config.toml
norm_place = "pre"
qk_norm = false
init = "normal"
init_std_o = 0.00902
init_std_down = 0.00902
weight_decay = 0.063
decay_fraction = 0.949
Each number is 200 + 30 x the weight over its row's rms, rounded and kept within 0 to 999. Layers, rows and columns count from 0. The size before them is the row's rms in percent of the matrix's.

# v: layer 8 attention value, 128x128, rms 0.232, rows 33-63, columns 0-63
# o: layer 8 attention output (transposed), 128x128, rms 0.202, rows 33-63, columns 0-63
# q: layer 8 attention query, 128x128, rms 0.135, rows 64-85, columns 0-63
# k: layer 8 attention key, 128x128, rms 0.145, rows 64-84, columns 0-63
v33,067,242,206,290,267,189,183,182,160,215,181,263,177,188,203,224,205,216,237,196,194,211,170,183,154,157,161,234,248,149,223,225,193,235,240,191,210,197,157,199,251,192,175,214,225,193,217,197,224,205,172,156,172,155,204,209,192,167,201,205,180,200,229,214,167
o33,065,185,174,133,197,223,203,203,239,203,208,237,233,202,188,208,168,176,174,250,190,238,222,212,211,230,232,189,196,152,208,192,198,184,196,236,147,189,269,208,191,175,230,182,209,184,250,198,230,245,245,180,225,212,210,132,240,169,216,182,199,227,163,172,174
v34,068,198,168,197,192,246,227,191,244,199,209,209,229,170,205,201,271,157,219,181,211,190,212,238,230,213,220,255,207,218,247,207,156,224,221,149,186,204,210,224,220,234,187,197,192,196,148,168,197,180,195,217,217,242,167,181,214,197,126,210,177,195,234,162,180
o34,063,210,246,247,262,153,192,225,191,208,196,213,154,187,186,251,149,217,187,196,249,209,154,209,196,216,198,220,248,203,206,190,229,247,205,256,212,196,203,215,178,179,176,186,193,226,212,223,183,252,272,188,189,183,220,240,185,176,254,161,252,222,210,261,164
v35,062,208,237,193,146,215,226,185,192,214,188,196,178,188,194,211,227,196,188,155,225,215,197,251,200,195,245,180,170,206,182,182,247,227,187,201,222,167,200,205,166,223,193,224,172,148,183,192,240,212,210,194,222,190,244,187,200,199,186,234,232,185,226,154,126
o35,061,197,212,170,198,142,200,185,201,158,222,241,163,179,186,185,160,241,228,214,169,123,263,118,160,250,192,200,231,182,212,254,183,178,194,183,184,213,209,178,215,207,174,200,209,239,223,163,155,231,226,164,209,173,203,215,236,208,203,187,186,164,204,241,245
v36,066,210,200,237,211,175,212,199,201,243,206,176,201,175,183,209,188,182,247,228,227,201,92,175,182,190,231,151,203,230,173,199,222,222,156,217,210,212,234,204,175,227,185,242,244,159,147,176,237,213,229,270,145,207,236,202,218,236,177,233,225,247,161,177,194
o36,062,198,187,156,171,178,227,243,164,218,212,220,168,178,234,160,187,180,184,197,202,166,210,156,184,182,151,234,214,172,199,171,195,188,189,198,202,192,180,200,188,245,173,168,165,216,202,245,185,213,204,152,196,252,177,240,239,177,203,155,267,170,208,202,211
v37,064,232,259,175,227,206,216,156,136,149,188,161,187,157,196,170,190,228,175,213,193,218,190,204,217,226,194,222,201,203,175,243,129,143,200,202,187,219,216,220,169,188,152,120,191,208,225,159,196,201,232,168,147,196,192,152,244,188,198,209,142,246,229,151,212
o37,062,180,199,191,176,194,210,179,241,198,231,233,133,191,196,177,226,207,195,184,237,175,137,130,218,171,242,211,218,186,199,183,206,200,169,224,188,194,178,147,217,184,193,216,236,174,172,204,183,225,178,187,216,179,220,280,126,199,214,214,250,144,172,224,186
v38,065,208,186,260,121,209,202,237,161,229,203,169,225,235,167,210,194,170,221,137,256,225,233,185,212,190,226,211,249,218,223,219,184,144,186,196,190,210,219,176,183,201,215,203,218,206,207,207,188,229,218,244,193,205,202,208,219,195,167,163,237,174,105,187,170
o38,061,178,208,163,193,182,152,171,207,170,112,199,212,230,182,225,208,239,197,217,181,200,182,285,230,219,207,162,165,171,214,184,198,214,173,227,200,190,153,199,205,239,207,252,198,244,187,199,186,164,212,180,203,184,151,181,245,192,243,201,187,188,227,201,233
v39,062,222,200,204,248,164,249,199,217,194,167,215,205,182,154,227,213,190,163,244,239,232,167,236,207,242,203,207,211,196,200,190,145,198,165,230,205,182,232,226,207,134,229,196,249,269,216,193,165,201,179,156,199,240,191,172,194,224,229,189,178,190,181,187,152
o39,060,130,216,210,185,250,192,226,197,197,216,220,190,203,178,187,197,149,203,250,199,173,178,209,200,201,194,222,207,182,200,199,263,181,179,137,237,235,227,206,190,194,201,199,203,190,156,202,249,139,233,199,158,137,194,208,230,234,231,201,242,189,221,221,204
v40,065,204,194,154,230,204,230,220,224,208,199,176,237,215,215,166,239,190,209,205,173,233,276,192,172,185,198,260,188,138,241,236,205,192,140,189,196,175,187,193,162,188,209,214,165,180,146,207,238,171,153,206,195,185,178,214,245,198,198,252,228,112,223,194,161
o40,064,215,131,269,218,182,190,188,177,194,209,188,197,224,232,159,180,203,194,209,184,145,182,214,183,218,233,201,177,220,194,177,204,195,260,195,208,191,223,239,205,206,155,173,235,250,273,214,140,181,240,222,191,182,197,135,176,180,171,174,174,261,179,187,203
v41,060,182,200,223,183,175,196,201,184,230,202,211,196,183,137,208,222,259,168,202,151,262,239,148,161,149,163,207,194,236,133,190,189,256,185,218,152,230,196,206,183,246,252,223,197,206,225,206,203,233,224,221,169,223,189,262,252,214,203,205,168,220,199,159,198
o41,061,189,196,233,156,203,226,223,211,187,196,234,238,202,266,166,141,184,211,161,201,239,196,258,199,237,166,189,241,184,193,211,206,202,204,189,173,153,213,204,253,198,184,175,202,184,199,268,181,189,140,244,147,203,167,183,181,191,191,170,223,180,177,242,234
v42,063,199,213,195,195,212,223,211,109,284,192,189,250,204,208,166,191,220,205,213,202,215,237,207,182,226,210,200,251,181,190,246,187,249,158,176,225,174,191,205,161,182,188,187,258,168,169,183,201,211,235,195,211,241,222,187,252,158,171,139,196,208,206,234,197
o42,059,169,172,209,130,212,128,226,214,199,178,237,152,148,188,230,158,183,188,187,150,176,147,226,181,169,213,226,252,183,181,195,230,197,251,225,221,232,216,204,175,170,228,236,188,235,226,251,203,208,155,220,189,219,209,158,233,160,209,255,192,155,206,177,165
v43,072,207,235,178,246,212,176,188,201,233,269,260,216,161,214,239,153,203,103,179,170,222,222,215,126,230,193,199,186,203,177,235,227,183,207,189,184,173,230,226,196,230,210,194,211,224,158,237,179,209,231,145,201,226,187,244,193,220,172,229,162,201,227,192,188
o43,070,220,158,268,191,168,194,196,207,224,176,192,217,213,173,161,247,198,265,184,225,217,171,168,212,195,231,189,198,160,230,242,191,236,173,191,217,219,251,224,226,222,199,237,178,142,203,180,188,240,175,245,161,234,211,189,210,146,201,166,192,195,153,199,186
v44,063,214,222,216,235,229,236,196,172,201,207,164,166,251,212,216,151,172,151,184,207,241,202,159,209,209,205,208,244,179,223,153,194,215,154,179,137,220,191,223,251,207,187,185,233,211,198,179,155,149,220,159,222,156,244,147,174,261,207,229,216,242,212,235,163
o44,066,226,202,225,202,182,212,166,204,183,196,220,172,146,185,200,229,214,251,234,218,191,178,228,198,198,232,200,152,233,187,198,198,179,138,194,251,194,224,183,205,177,195,227,191,158,213,181,211,220,196,167,230,198,177,225,216,163,210,192,236,154,191,196,256
v45,068,166,196,262,136,204,194,210,216,212,222,195,199,183,195,210,258,171,221,154,184,248,205,234,224,192,201,168,192,152,173,252,197,211,207,220,211,189,181,243,124,216,188,200,247,189,184,250,244,182,225,229,211,173,196,178,225,222,239,259,213,213,187,202,239
o45,065,257,172,119,240,173,199,211,214,183,246,168,157,244,253,147,147,242,199,252,205,179,191,178,226,193,165,190,200,200,215,190,174,233,181,176,213,204,263,186,218,232,245,232,221,245,158,188,177,190,197,198,165,249,226,172,215,170,216,204,208,168,193,206,229
v46,066,229,177,206,231,156,164,226,197,162,169,197,216,196,189,166,224,148,212,199,158,246,180,211,135,200,212,221,198,210,179,161,202,215,170,147,220,244,174,255,163,244,184,170,209,223,128,166,245,233,184,196,167,188,202,226,228,175,220,231,205,209,221,161,180
o46,059,218,205,234,163,206,238,206,222,216,214,204,128,198,172,176,263,231,209,196,221,127,222,161,164,192,203,212,183,224,126,214,198,193,185,229,217,204,255,165,197,154,235,208,189,135,201,239,100,174,187,200,200,223,193,202,206,238,210,182,213,227,239,231,200
v47,069,182,173,172,253,201,169,205,243,196,204,221,206,178,247,160,208,174,203,193,238,215,188,181,156,197,209,163,201,179,242,198,237,195,198,190,187,218,233,208,169,183,245,164,241,162,177,248,217,216,194,231,145,211,152,223,211,190,176,189,200,163,256,252,254
o47,067,211,172,218,186,216,186,221,242,235,200,184,206,251,185,243,195,205,192,230,205,190,205,157,197,166,180,225,217,224,175,231,200,228,240,145,207,213,225,170,171,269,123,212,197,205,233,175,139,214,162,185,269,214,246,202,232,166,200,220,216,220,161,142,214
v48,064,237,205,233,222,142,186,185,187,238,131,184,212,171,178,224,191,225,236,190,225,185,180,219,162,202,183,193,236,181,221,210,183,175,236,140,197,194,188,135,200,230,157,202,235,176,249,193,173,186,192,259,184,213,171,221,204,174,171,199,196,213,204,244,195
o48,063,181,200,226,202,205,151,187,192,245,281,244,249,213,196,258,250,186,219,182,179,182,202,225,192,168,188,235,197,181,200,181,199,277,207,266,202,185,188,213,176,160,195,197,176,221,177,171,229,241,278,212,200,231,239,206,221,187,204,213,230,227,163,137,194
v49,068,188,215,210,214,216,205,204,245,256,218,230,234,171,190,233,223,142,184,239,203,199,241,127,226,217,195,176,229,239,207,143,167,232,207,154,214,228,198,147,213,223,232,267,187,232,205,262,229,149,179,213,143,190,228,173,228,210,163,180,174,215,230,196,209
o49,067,231,194,245,225,163,177,247,211,165,187,219,159,220,159,141,157,170,206,225,210,169,179,244,172,189,217,189,202,175,154,233,182,198,223,208,191,198,228,259,207,233,189,152,158,139,200,144,250,237,191,194,244,201,192,243,186,230,226,232,191,192,170,220,165
v50,064,152,206,188,208,197,182,228,240,190,223,194,206,177,187,205,228,232,179,199,193,174,229,259,233,186,182,201,178,236,181,236,184,166,118,215,233,202,188,176,163,231,203,144,226,197,167,172,203,227,250,205,198,169,199,168,247,218,234,196,203,218,195,214,211
o50,060,234,177,184,149,190,204,206,168,163,199,233,162,214,236,176,197,181,203,186,217,195,182,126,180,257,180,169,201,227,239,185,239,214,222,212,180,201,219,198,216,189,191,235,178,216,174,193,221,137,170,147,205,205,213,216,186,183,196,229,160,201,215,205,231
v51,066,228,188,181,196,250,192,237,233,168,188,222,208,198,191,162,207,240,211,241,207,179,209,239,202,150,194,203,161,225,200,201,188,200,172,238,234,215,207,192,165,153,207,195,191,221,192,195,242,171,232,144,202,202,231,226,206,194,141,233,159,225,181,239,209
o51,061,146,231,174,172,243,200,176,176,221,216,212,204,248,232,255,184,250,198,206,232,228,187,141,188,293,158,211,204,217,170,180,189,193,204,210,193,236,176,203,230,202,219,131,192,227,209,185,163,237,201,254,213,187,152,196,195,223,205,223,193,178,219,202,183
v52,067,202,273,139,202,262,265,206,174,153,128,206,165,206,229,202,226,209,246,194,183,221,199,174,251,170,213,202,155,142,208,157,187,192,246,190,192,218,206,178,257,162,250,179,244,207,222,228,214,228,208,184,204,194,231,208,225,185,172,174,206,211,190,175,207
o52,062,193,144,214,199,225,176,182,240,185,202,172,221,151,186,242,166,182,190,260,225,206,220,234,165,217,164,226,202,202,201,195,189,187,171,194,180,235,141,248,246,199,206,150,216,230,222,172,207,221,207,220,263,162,201,204,194,182,227,187,171,239,282,201,175
v53,072,216,211,180,247,215,189,224,179,222,213,151,186,207,179,263,217,196,175,214,185,139,217,205,249,119,185,126,190,249,185,241,194,226,203,171,219,205,168,148,221,240,191,234,163,164,214,234,177,217,198,227,223,154,169,214,155,191,194,198,193,187,218,136,223
o53,069,192,202,234,139,225,187,202,167,157,194,197,222,193,211,202,140,201,251,217,200,250,209,226,178,234,169,285,199,234,187,178,195,190,211,214,184,154,223,187,138,193,214,181,198,216,204,186,220,182,172,229,178,253,268,188,174,215,144,198,182,245,211,239,190
v54,068,150,157,243,174,130,255,217,147,223,270,193,139,230,197,162,190,177,174,159,226,228,176,156,205,187,208,173,205,185,201,212,236,206,186,264,212,213,252,183,241,209,209,190,197,248,176,234,184,170,221,199,198,197,247,234,202,235,199,212,197,191,159,220,184
o54,065,287,246,135,231,209,243,207,202,173,188,185,260,202,218,245,215,219,205,219,162,155,213,191,237,252,247,179,143,202,226,189,180,201,176,171,181,212,192,193,157,235,226,197,233,218,246,182,147,245,198,133,168,222,162,178,220,186,221,202,235,205,195,178,179
v55,066,225,167,230,148,203,208,191,222,208,205,237,203,204,225,215,183,239,141,192,170,170,212,168,171,176,193,179,147,203,198,203,194,251,166,209,268,178,233,216,231,195,228,223,192,208,226,253,160,182,249,190,131,230,243,205,209,156,156,180,233,180,188,202,169
o55,062,164,193,178,200,198,198,198,234,203,174,219,189,195,245,211,222,155,213,178,214,195,207,223,202,240,193,175,228,184,192,183,165,157,227,179,171,155,195,248,206,172,158,210,233,193,224,163,209,211,139,193,195,217,139,226,198,189,239,216,172,211,137,240,192
v56,065,189,238,191,196,168,170,233,201,191,221,137,259,258,199,205,198,177,191,175,174,185,205,175,216,203,210,241,209,240,154,191,198,208,222,241,165,175,184,210,212,208,192,240,142,207,168,239,180,178,186,171,203,181,177,198,151,162,204,199,219,211,251,246,224
o56,059,219,194,238,246,193,208,147,144,183,161,227,238,218,212,192,242,239,160,225,228,190,172,241,200,151,252,140,229,216,191,178,199,201,195,162,209,223,202,202,176,199,245,173,211,202,253,212,228,213,176,205,150,202,223,205,245,270,226,188,163,184,179,134,226
v57,070,171,152,137,181,216,135,150,199,224,172,192,205,194,294,162,242,162,209,205,202,262,166,217,232,244,207,189,183,213,246,212,193,194,243,202,205,172,209,212,206,222,152,142,206,190,234,212,200,220,219,206,236,197,111,237,225,151,151,167,200,197,237,226,163
o57,068,229,149,162,244,188,213,231,216,216,177,209,213,183,226,245,142,226,162,221,157,154,210,180,198,142,205,205,186,159,108,144,195,219,205,192,160,254,144,205,199,237,179,216,209,186,135,234,204,204,158,215,192,151,243,175,175,181,239,196,209,207,186,211,202
v58,063,197,224,230,244,190,235,146,228,209,184,225,166,161,231,171,199,223,230,157,165,216,167,206,265,202,211,184,189,237,210,170,186,161,237,190,157,165,162,197,241,181,208,144,194,212,175,236,217,195,161,226,170,221,197,216,208,226,196,251,222,160,187,215,263
o58,060,234,181,190,193,213,229,229,258,159,199,162,264,204,178,222,229,238,169,204,250,195,191,217,137,261,185,201,196,153,191,206,237,200,224,206,210,201,225,205,160,263,158,279,203,177,173,197,202,206,221,186,201,195,197,257,167,203,156,125,188,176,233,166,219
v59,063,258,161,137,198,200,227,188,216,217,162,144,192,122,210,181,204,174,273,199,238,223,172,237,186,230,146,213,222,242,220,236,195,232,253,224,160,222,171,187,251,206,205,214,215,167,145,157,219,171,216,206,253,249,223,146,215,208,255,175,193,215,229,245,189
o59,060,182,209,172,217,188,244,263,195,235,280,199,177,215,173,188,132,210,221,171,155,206,246,218,209,159,205,224,183,190,201,215,212,180,229,175,263,172,229,145,196,205,202,198,227,198,187,206,184,221,209,217,230,213,209,244,192,200,219,167,256,214,217,178,247
v60,070,148,146,203,205,217,167,156,215,171,242,167,230,195,194,195,247,201,171,190,202,202,206,221,174,182,227,208,259,156,151,191,217,205,192,201,259,197,164,185,268,232,211,161,225,167,234,235,173,257,219,141,244,211,228,217,172,191,211,174,235,229,226,233,222
o60,069,220,225,160,262,220,187,204,187,257,154,260,168,168,224,265,210,247,223,242,249,196,192,167,218,220,215,212,232,203,219,227,178,237,245,199,154,238,257,210,160,173,194,182,180,242,145,187,226,165,184,204,187,210,177,151,200,223,197,207,144,163,204,174,200
v61,065,191,182,248,192,181,209,192,257,180,162,239,201,164,194,140,210,240,184,245,148,245,162,125,213,172,141,194,193,214,166,186,232,192,191,258,173,194,223,210,192,222,153,243,193,205,220,222,237,146,196,199,217,192,185,199,145,182,217,188,175,199,221,211,227
o61,066,222,168,173,222,162,213,238,175,208,261,149,181,226,228,185,257,167,210,147,180,192,176,207,150,209,190,197,196,234,212,202,241,206,183,143,217,185,192,218,157,227,235,195,154,182,210,160,150,232,205,154,172,196,206,214,177,256,154,221,168,218,130,182,181
v62,061,174,213,210,186,181,174,179,211,194,240,239,171,226,187,196,233,233,189,205,190,165,198,277,248,241,172,184,239,208,228,153,132,206,174,150,202,171,201,170,155,175,185,185,214,183,197,266,207,245,183,230,198,229,169,215,192,206,193,164,225,226,147,226,203
o62,062,200,203,215,235,188,191,229,192,252,119,204,203,210,188,261,207,152,170,193,176,208,194,201,177,155,186,222,233,192,207,179,228,204,218,253,171,229,224,214,171,203,210,252,218,259,167,217,220,164,201,162,182,150,222,180,185,155,197,242,183,148,216,180,238
v63,071,176,158,151,188,233,233,162,175,183,206,212,188,232,178,228,209,171,193,194,166,184,119,223,221,232,201,211,239,180,216,231,194,222,211,226,196,174,210,206,236,211,226,207,206,166,202,197,182,212,134,220,175,193,161,254,195,208,150,250,215,242,209,169,229
o63,069,198,174,240,189,194,178,205,190,210,191,224,193,156,185,160,190,224,127,201,269,198,252,214,211,137,192,219,170,174,130,146,200,214,169,192,195,219,178,232,201,254,176,193,175,205,202,205,240,227,237,166,177,203,193,98,131,185,170,210,168,191,232,235,196
q64,106,233,172,236,156,312,248,244,183,215,187,214,225,201,221,188,197,230,258,166,165,150,151,206,228,240,186,202,233,230,116,191,175,175,188,212,233,193,205,198,227,179,214,183,216,201,198,167,238,234,192,174,162,146,233,179,251,195,222,209,197,198,197,193,196
k64,110,255,125,192,217,251,261,212,232,211,200,193,186,240,206,160,201,228,219,211,194,195,174,159,187,242,190,170,184,257,127,209,161,228,211,154,213,193,209,182,191,218,210,199,169,191,171,216,164,211,183,188,171,212,176,128,300,166,209,200,216,210,212,222,228
q65,103,205,124,173,235,241,224,207,217,166,189,216,187,190,185,187,187,213,231,267,218,220,199,163,165,179,167,221,202,219,284,196,238,198,136,167,226,176,171,235,201,149,217,197,204,191,176,187,168,180,236,170,225,220,176,183,237,234,189,162,213,214,250,202,198
k65,105,196,162,231,242,238,205,193,177,197,175,198,117,244,227,169,179,180,239,227,209,257,188,204,236,209,231,246,207,192,249,260,226,217,211,171,211,159,197,212,216,188,181,201,216,114,196,268,227,157,232,156,217,183,193,212,188,181,192,198,214,198,291,177,218
q66,119,151,155,149,198,186,204,169,193,199,234,177,172,156,152,197,240,145,245,149,166,203,207,170,164,180,220,251,226,186,193,212,208,227,209,200,220,242,150,167,242,181,201,260,193,263,267,190,236,130,181,221,214,140,217,240,187,207,188,190,208,211,175,190,221
k66,123,195,170,157,224,210,156,249,181,211,209,183,173,229,191,222,194,206,214,205,221,239,223,188,237,251,221,214,176,149,195,188,228,221,173,141,197,231,220,214,206,218,248,154,209,247,220,215,234,226,235,281,201,211,203,231,173,187,170,231,207,236,183,191,183
q67,106,190,199,242,231,203,141,241,169,216,150,225,117,226,194,265,225,184,212,224,205,180,232,196,235,253,186,183,219,216,198,209,160,177,259,193,139,230,229,196,199,184,224,185,248,198,212,140,193,180,190,151,245,245,193,229,177,190,219,259,222,186,165,165,245
k67,104,117,195,187,239,138,139,232,177,191,162,233,146,228,225,152,166,199,199,247,171,165,243,191,199,230,161,242,196,223,120,265,177,220,215,264,212,213,223,207,239,199,210,194,185,206,149,184,160,227,205,183,241,209,211,200,170,191,216,191,227,197,192,207,209
q68,104,225,178,232,194,206,202,179,192,253,230,242,198,174,146,211,162,229,181,191,226,178,192,199,207,221,174,228,217,227,211,192,141,294,162,207,189,211,151,211,227,193,217,221,217,214,199,205,187,190,170,219,222,203,188,233,169,132,190,236,182,251,235,195,254
k68,106,194,171,161,215,197,198,175,182,221,206,209,189,182,201,223,154,233,161,164,201,178,253,215,188,193,232,244,178,221,193,179,203,228,178,236,198,227,170,203,195,179,206,170,231,216,198,201,210,185,146,243,205,231,188,136,175,103,220,223,215,227,223,201,208
q69,103,213,218,175,239,241,219,230,165,216,197,248,244,234,225,160,169,184,194,237,159,180,246,168,200,167,131,169,183,212,224,229,140,186,223,190,200,183,175,216,153,225,218,225,141,184,156,195,245,201,175,203,191,207,237,186,221,220,175,162,203,240,209,189,218
k69,109,220,184,201,183,236,246,241,238,182,191,229,203,235,213,255,180,274,245,231,206,231,211,207,203,163,190,177,223,177,254,217,225,189,289,213,142,172,218,194,248,200,229,223,216,217,202,214,217,203,197,181,145,193,213,198,226,245,180,204,146,251,227,204,197
q70,108,194,203,208,191,196,243,231,184,219,166,216,163,260,226,211,208,141,178,168,185,212,192,149,169,225,181,199,193,215,185,183,262,235,172,173,163,183,211,194,225,169,203,169,221,161,199,190,270,172,212,224,231,238,209,175,229,190,193,185,258,189,229,222,234
k70,113,159,227,243,182,141,235,238,191,235,173,219,158,246,235,222,201,131,169,183,197,211,103,168,144,219,175,171,237,290,144,204,182,206,156,203,209,186,192,171,184,187,222,219,178,212,152,170,254,207,222,147,237,202,166,235,183,187,202,218,165,210,229,191,235
q71,111,167,239,147,184,265,204,221,218,170,185,158,210,207,187,193,241,202,203,198,211,172,204,173,236,208,163,240,202,158,180,202,205,169,189,156,223,164,211,153,185,233,107,242,233,220,224,266,135,202,189,175,179,244,247,226,235,164,230,222,246,155,156,159,159
k71,113,204,206,172,207,188,184,255,191,245,205,180,147,181,240,170,215,181,170,161,219,182,141,183,184,171,204,186,220,229,162,196,232,199,177,192,170,223,198,214,201,236,157,217,193,240,247,253,129,202,154,189,180,245,237,210,180,216,200,247,251,182,202,136,236
q72,091,201,210,192,209,166,215,225,166,212,162,215,262,224,228,200,225,226,210,183,242,255,193,188,198,188,188,202,161,154,201,196,183,158,213,187,212,222,222,185,213,170,217,231,183,158,195,226,229,195,205,203,175,181,209,235,232,190,214,205,178,252,178,167,215
k72,093,216,194,178,172,222,157,203,169,182,159,193,243,203,206,236,208,196,163,175,201,160,205,195,199,225,208,216,220,203,204,185,197,191,238,160,193,195,205,171,207,199,224,229,208,218,216,233,209,239,229,173,216,205,249,218,229,205,232,161,191,192,226,171,232
q73,100,209,197,188,244,180,203,185,206,194,216,200,167,140,173,212,183,235,204,177,217,206,202,241,154,225,197,119,193,210,161,207,205,259,169,174,146,190,239,138,209,217,185,189,241,172,225,207,172,219,143,172,229,178,254,229,208,261,156,161,221,178,194,140,192
k73,105,166,227,166,190,161,193,208,263,196,221,182,183,223,169,172,166,230,237,216,189,184,183,208,154,225,244,139,202,208,127,169,178,224,182,182,193,229,207,176,198,169,189,130,234,276,218,185,198,190,166,215,207,216,236,229,220,204,226,182,214,216,201,225,166
q74,103,202,224,158,230,166,230,184,188,190,218,154,195,219,201,198,217,188,104,208,225,209,279,192,176,218,158,231,245,140,233,163,170,203,198,194,202,158,247,188,258,175,190,161,170,192,213,183,130,244,163,191,202,197,201,175,173,191,171,195,200,255,176,225,163
k74,101,215,176,163,174,207,209,223,191,210,166,178,204,181,198,254,223,259,134,136,218,145,268,178,108,150,189,223,226,193,199,214,166,192,189,182,162,222,245,228,204,221,165,204,226,191,237,203,177,170,206,249,177,200,229,178,214,213,187,247,125,226,225,183,162
q75,098,223,136,211,200,201,206,229,251,139,237,157,184,169,185,252,201,148,215,184,188,219,238,220,206,209,189,175,214,199,174,193,170,185,249,211,186,248,207,229,219,193,164,172,223,134,223,241,207,168,211,217,217,217,196,228,228,127,177,254,241,155,203,231,189
k75,100,177,183,218,188,153,246,245,192,247,220,216,209,161,266,232,206,169,211,239,206,242,193,209,196,194,215,229,246,244,204,189,209,221,210,262,161,257,187,225,258,221,188,189,251,148,213,193,172,206,197,203,258,207,223,182,196,131,173,228,177,167,217,219,217
q76,108,221,214,198,225,235,167,269,190,168,189,203,199,238,182,225,203,172,183,211,171,228,208,243,211,232,194,166,135,211,162,193,215,218,196,284,212,211,268,184,214,223,182,235,180,216,152,188,165,156,206,191,261,204,213,196,193,206,175,160,176,223,159,230,226
k76,116,199,189,222,199,273,148,186,235,166,184,211,212,228,244,213,194,238,183,241,189,228,160,192,224,179,222,176,191,179,188,195,222,170,241,253,171,226,244,154,210,214,179,241,239,215,147,203,194,170,197,192,216,218,213,228,204,161,178,212,201,195,161,260,252
q77,108,176,210,189,207,240,226,192,239,180,185,237,167,209,239,211,234,197,178,190,231,201,244,177,242,217,192,208,180,206,171,217,171,193,226,270,176,206,177,191,223,224,195,174,214,267,198,179,190,175,206,167,168,188,160,239,174,262,272,194,166,196,204,219,145
k77,110,240,270,190,186,177,206,144,180,142,197,221,205,177,251,178,222,211,211,204,206,230,206,209,210,218,237,264,205,228,159,178,174,225,177,228,174,190,237,226,192,240,182,209,240,244,135,150,232,212,226,216,148,223,166,230,246,214,195,160,221,147,195,186,172
q78,108,161,215,208,215,236,165,202,166,184,237,194,176,163,185,189,160,181,209,218,183,189,233,183,188,240,207,227,205,247,153,152,176,227,218,165,156,174,183,216,174,239,185,237,203,170,188,170,196,183,226,204,228,146,183,166,197,225,130,127,226,221,180,223,173
k78,109,134,227,191,212,189,194,197,210,187,212,203,153,202,269,160,185,178,210,231,192,182,229,195,177,200,182,250,218,202,183,188,227,240,205,168,193,143,243,256,206,201,161,173,208,227,153,221,228,161,203,240,219,197,200,200,242,249,188,195,227,214,185,196,184
q79,101,201,227,165,205,226,161,201,174,214,172,204,207,200,103,247,163,184,213,167,226,215,125,228,236,244,190,215,212,244,216,112,195,171,167,218,189,221,236,188,215,187,237,177,206,221,213,233,211,170,206,211,181,185,206,199,197,226,231,159,207,187,216,215,243
k79,105,134,197,148,256,201,201,192,182,249,135,199,203,193,146,243,212,211,204,184,175,228,206,174,234,243,215,132,195,195,203,233,181,185,176,175,191,200,189,159,213,167,248,150,202,248,202,209,178,171,270,181,198,206,205,206,199,174,220,179,194,203,193,222,194
q80,105,190,213,193,178,231,199,233,187,209,158,237,213,119,194,215,158,227,235,207,254,175,168,184,141,229,185,209,202,206,191,233,181,192,256,157,211,190,173,123,225,164,179,181,183,192,208,277,184,240,195,228,237,209,176,215,158,194,216,213,150,207,198,214,223
k80,103,176,183,166,228,185,171,178,227,175,201,275,202,152,191,255,204,217,226,151,224,179,154,147,175,227,167,207,223,233,221,216,234,181,219,233,211,223,184,177,174,133,198,137,213,202,188,200,215,203,203,242,237,220,260,202,211,225,243,210,229,194,199,191,139
q81,094,219,174,205,215,231,211,145,174,228,204,247,209,207,177,233,172,200,148,181,164,193,186,221,214,193,193,226,242,226,212,227,192,200,183,207,187,217,243,175,244,180,192,209,218,195,153,203,245,207,131,209,219,205,159,250,202,215,247,193,172,196,170,192,210
k81,098,258,156,172,215,191,189,168,199,218,182,270,200,134,230,212,161,204,189,196,223,257,172,206,196,265,224,184,231,215,171,216,197,197,189,184,140,273,230,209,244,192,239,193,219,201,187,249,220,222,196,224,253,254,172,234,221,170,212,174,172,200,132,198,214
q82,102,227,217,191,206,241,250,180,238,241,125,201,214,210,155,165,190,210,220,216,219,149,219,233,204,189,233,193,208,208,207,167,209,208,201,204,230,172,271,221,189,206,131,221,179,194,211,209,202,164,241,203,269,196,218,197,211,207,305,220,199,231,145,212,228
k82,108,226,240,225,238,224,222,175,218,202,190,200,243,198,200,232,180,171,203,106,219,192,199,217,204,166,264,218,178,167,180,163,185,235,244,211,189,175,238,159,159,228,192,228,212,207,216,236,210,169,233,156,188,179,207,226,216,168,220,159,233,242,179,224,213
q83,104,223,176,205,200,235,142,190,235,217,222,143,221,232,186,229,172,198,224,250,177,208,204,153,256,214,189,201,155,219,154,226,243,224,166,180,240,202,225,186,159,204,192,134,163,212,178,248,223,188,249,214,214,170,211,260,185,195,202,193,191,227,152,166,265
k83,107,287,220,211,214,238,181,188,133,194,208,136,232,238,167,230,234,203,196,215,159,210,213,191,237,197,200,197,168,221,192,196,251,208,251,166,218,222,211,177,207,204,191,219,191,264,156,169,162,205,209,176,246,176,159,199,126,199,164,227,183,199,195,211,250
q84,105,211,243,185,225,239,212,225,195,233,232,237,146,215,169,148,210,175,199,194,199,166,248,200,215,167,214,227,229,210,231,186,214,202,218,168,185,187,167,187,127,138,189,241,162,218,220,214,137,215,283,226,164,147,188,226,203,184,171,212,233,195,212,176,187
k84,113,226,194,171,216,210,209,234,194,216,249,189,157,146,178,196,248,183,209,132,243,232,205,232,222,240,212,207,205,207,246,221,209,263,220,210,219,136,174,204,193,222,175,239,137,226,179,159,199,258,238,233,196,188,156,221,222,223,196,221,191,225,202,191,197
q85,099,199,177,166,157,191,201,218,230,189,245,247,256,214,199,227,213,213,232,178,195,179,166,268,227,214,198,181,172,236,197,197,211,194,216,217,180,209,223,232,147,246,197,220,177,152,207,176,152,147,168,156,189,199,205,203,214,198,185,160,224,202,205,218,193